Each number is 128 + 32 x the weight over the matrix's rms, rounded and kept within 0 to 255. Layers, rows and columns count from 0. Numbers have three digits each.

# layer 12 MLP up, 1536x384, rms 0.067, rows 1532-1535, columns 256-383
095155136153097146171156156137129103078134138176098093139148135129132094163139168178113073136125177094128139162110124139117145079093115111107134124129178125152068126196126129090115108116121090121114125105147147098083085118119181170118125127104123135156126166192135175115130143139150152136133093116112124192141085115193095136164128147132133102173166141189118177166163094119130133107182
090112078111105153128141118141133186153141087155114098154151095130136106121171106104131053172114164150119150169202105123101141100131092145158149095162097131177185085108132128136183152071142142132145157082126086095101154135166159147085148120153203088169128128119181088157078128094150085145133153105048092083134145125144128112086140185080067120125163120098115151030121104093140122173158
117114170098146178101092066197134144144131136085196107130175083226082158094164151106108088112150173100056141112156141166104147116126080060157102161116113180117144136117094158083115126106138122139144148148142139110155148156155116090156175111108101151149104114127172130127133133146107093144123102173061110120144132118095138097086138181129144201112158129097160118166076192114109180119086
164111167075136087113102152183137118104190127152090135128114134119133123127056126123134153107121174130140137089146150131119157081087140099150134085153106181179153085116139130143115092125142193093096177192139149140147146141127119112163133174066144131133112129108148103112167097087124150154188118144076148166127130187130172138092067124119123127167098180112123134091148159137107117118138
# layer 12 MLP down (transposed), 1536x384, rms 0.062, rows 1532-1535, columns 256-383
113121124148118108101087107150145140144105121103103118141105145164132148131126095079153151121077104199147097097148145098150110164142162125175154100119108114090148099104093141173138120174137177125145165176145150147177158113133116101092159109149133137102136064065145138147163117087155113075072170130132160081136199159047130103119098115136111141129084128089151105116075164136105092145055
130104138131160108177169175111058126166172140107135080084169056100128151216135147091103133100157103151153043140127127070048082071188155126184067122105081098098138157163137126159131054155153088123136133157175149138125187148143088178126128103194100099155128120167079152121148117135111169147095144095009088067126187113131085103137095089136175085151093160132191132122163144162066103101154
115148128140082094127123117081146134091146174095202174106127160124129146094133137095115130143149124153117120185130097155082087116126100107134116093181092145076151149135134151118143141160168137142157128140110063126139115128128125095119185196134094142170125165181121061144136114135168121124113139158142137120123133125136103168141119144143102132141129077147090147090103112139116106094122
122160122110133088133150167140135120127141132079124163123167131156140212090108135170168133146189127118114129195139126148073135156111155160147145050130101155147081124189088164192098097149103177109113140091149121162136189091138134042157213145095114116139151103123076185125100125132121155108113105118016137073121124099167141195124135104094095078123126147119089137096124168095159133134115